Weights of a small GPT-style language model, trained from scratch on English Wikipedia: vocabulary 8192.
Each number is 500 + 40 x the weight over its row's rms, rounded and kept within 0 to 999. Layers, rows and columns count from 0. Numbers have three digits each. The size before them is the row's rms in percent of the matrix's.

# layer 5 attention query, 256x256, rms 0.115, rows 92-102, columns 128-255
107:567528458468529530475466513453459463516506421503515525527498506400585516435466498521520472503490568541518498583458507487496573541436504461502543530506537506522556470508385488543548481545543411513498515517466562498523482473522538479501515530507524476556519537492489502488506447467418534528501530519543495514564542514488495545509477555527540478556544506489483591501499473438453489521517
120:483529582510497511571457530442537477472505507600497553471522491463561481452577511492445446505508486550470497547503495544558493525481509522526508430431556500483479477479487483520530472498451412445460454516419436540506428564541551492433403490468438514499487463425476488487483534509514550558521550469476519517454490496419484479531528496561504519574530537503509538492516572510519571518492
120:520453498502519454508429496523504575457521502566434479506504527485430462526583498628468493489511474537535496431483518551485511484446526509489498505412465422474438430520458525520477548586511529545555533487460485540444490481502488527417606514482510446467508490478525446514582488502545506520536453452515498432529513555537530488492590498457549531491525504529564537500472494507452452482485
129:454573497447512580531469463473494514423545508516505511485544545506479566469521546493526447456501488492537509518491496510477553476461569463556560487516496559422522580420562510474527579443514433507502538476481462428416473532547459548514498430482451510516579465526569482461464507488558460512484534547508548524519496543466482495445495486560456545483504470561507437454482514425532503501492
136:460549575502542525466448482502539478583431556447512562531501524542413495532534537524532471508454442541493506486481535536534444503502468502499567554491512555429464491538498520530430564515471533484430556455437542453421519491499457502482472474485497497445493476474456518470482483481469526452565452515504521461473538503533533543546515424520485530504493440526538455495513489449518425460541
113:505535471511578502444472455531485462444465472499549558483470452451450518505476519514511479528543471516558511533489519532444436541503496500545491481500525476525434480534550498552434530524555450521519503568458525514553599491465514538482447448442430473503508504460528595494498488500482539459483530447430464436459449571549466496510492498567499424447477535506484550527527518442512444464532
132:603536509457601498517489526509471507461530443485500412561518543474514477535473473477506534505502437532540534524489469484528526563478492602484449467452500498501548482467436454480535466499512494450504533424508561474439454411444443459548535551494511459567501496484489529462536591488518548541527554514510486478479506462455444443512521533527554527471494513414473535480516516538481509504475
124:526510483443500488557525425500474449461425561532561555461433536435506479419528509509518555483466500504497438515453536509505470511500479458543469478477484508526486494488552497505495513505519423462537475563521458428427548489511470533500489604532509537534483542501467527542586483489574444487418557491537529523498571529516466523528494475508490487497550459503413512511487504530521509580507
116:487534426519494525525494489488447490519560515516496498454586496478569517566450491461476463496471551443451472480438506509476460466474436455490464525525442479462475526464587515503496462507432585529502515498471482483572513575603513511469518460466501624563424487500542508437518518521535486521420495466490582544469526525513565552489432490475511480497473508581498460495572487490465507487600
119:549528485471487440520499515466505454443551456536557446484515509441532496420542521497526472555461529547504511470498450499553462501553512486562511438462531486458495504476538575504503527493521499479509503554477454480499411515554429455522459528570481521462440564463493528559509411459538525492519559559523503492487587537530475522535538492465517508447494543420512543545486464511461549504501
116:514573472483513464587490466454434495473497460518454542419437532481496500546429577455487498478497513475454496496483496432515445529528520511559488487539521537548509494445482502447544488480517451487547477469444517423417531472472461512478490519587579566482459512500568593451543522483545440537474475488565504518530534518483448483515425466506567516479556481522485463478478468540506491577419
# layer 5 attention key, 256x256, rms 0.104, rows 92-102, columns 128-255
113:499552498446562445515482532534503523519514510467482500480408557436489460475447536522496485477509431494567548525423517479477590449444470462538463605528538521564507501498462565494494455559483426460525527479509447545485461456432449593534555445430501479486473488481462516439455449514505534570522500500524551424449502517495482523462475553506509458521479519501450553486486585471518494545487
119:538545496501504475465558511507489461430500540556400501462531592463461587500504528433464486482505475448525454450457522546514471463513479524529483491470522500542472456497498506492524500458577496511504404539493476408553553510487507541476476498406521513480510496521412510451504503516465522483574458384550500582454483646587529541526463510518580576531549528520515540487532550432505472482429
114:488559535462475420571452508435491526484427468512613439528525506449472572450566508527475500429547460438541439545514553524398405467473569525461481502530501511484441491560452488466555473549514488537530538517528581524534498494508476513489503477477486533497523468540500468529517539505522506395475521522478481551534469482475491466474532474544507542471513482451473487500557419527457503517489
126:539513414521461507538481461497517489496522528555562519553480490552525538488471540515526463464560523542511521513462446498529513487526454503509421481517484493526545551508488547572559476418456515484410513478467522450466427481485530551477474484528506515480475484488513515465532399502461518567483529544515455416609505525457504483519433462521422465543462473546471534514551494455436519489507
136:471540539548538560436444410491521514596492498523526539562548493508465565548498513499564515418480486503472470553533464537487492500432469535528493546461488453521515520495554491467551551510459474549494540539438482499501500535526512515507505434434501492556456471505552497452525469528516509551481510523507623465498477473534546461492478515473440476514506480560556534524456534469463569531520
115:476602528491525475542399529419515521467496478505470477581433522430494497463531537500510511518507495538478560502514531522485483435508515515550486485451495470506492522534530406503481457464440487437513495491559511500451540490496514502476555475427488546517475525422562443514486479470438509526514554566456595442493574446488564468561528536489486528524540464504458556477509519449491546501562
130:514540590465476538546508469536501466539498436450469491532436589493507463521500518458526569501522413431450456496433484449534584495485496531459439437554590492426444516531540485468450508439534438547484513475522467523556446443502557546475594486521524579562560455490432568513495518445541457536529450458542408449536540529501544491511512514513502474449499535576514518468446538508502466416455
119:469466454506505506506445538454485515546489489540505519499466453438477511502479518466539488437516530521473542462475553523517557518518443477585539557500480486543427532525535464560490457454553502512515464446511441460470505472514555474465496499511471589440470593512508551464478478489455499477486561510459543449477478490528476529454468458491538511460506533540482474500465520525545514535535
116:464421462505473517466494462513448527511484547524529473476537504538480432395519508451449514507507462488485586518565497400502533475534427477449509477567491525523548532506563525510428480479523480435506471544495505465483586531542474446496428452452451509444520506519513517471587447477529505464432530506410538526454475515505435523483499562429432490587462447494543424475554552445520557505520
121:436499504513478489551506519502502510464480483564474462545492544423509533505568526405470487439561480427528489453447507493465553493501543477544510418437497547429464446487519464548481461455472483439515421570482493453463478472462514432513529483451520564464514526489543566532551543538471520459460534496471428517527475499488562451531527455472524566499495457463494482500503501528580422504461
117:570499467532478534489509474485474546458488519556486434480502523482433414460477516430599544433472469489512450491517451511511460527522479479503483504487460536546492533492514496502471448432509507497491517491521442574495501512506450537474445544472502553527533575518454542567516585504557500511549514531475473473506534478456527505429413460566507554453482576513480506505548578487505471502490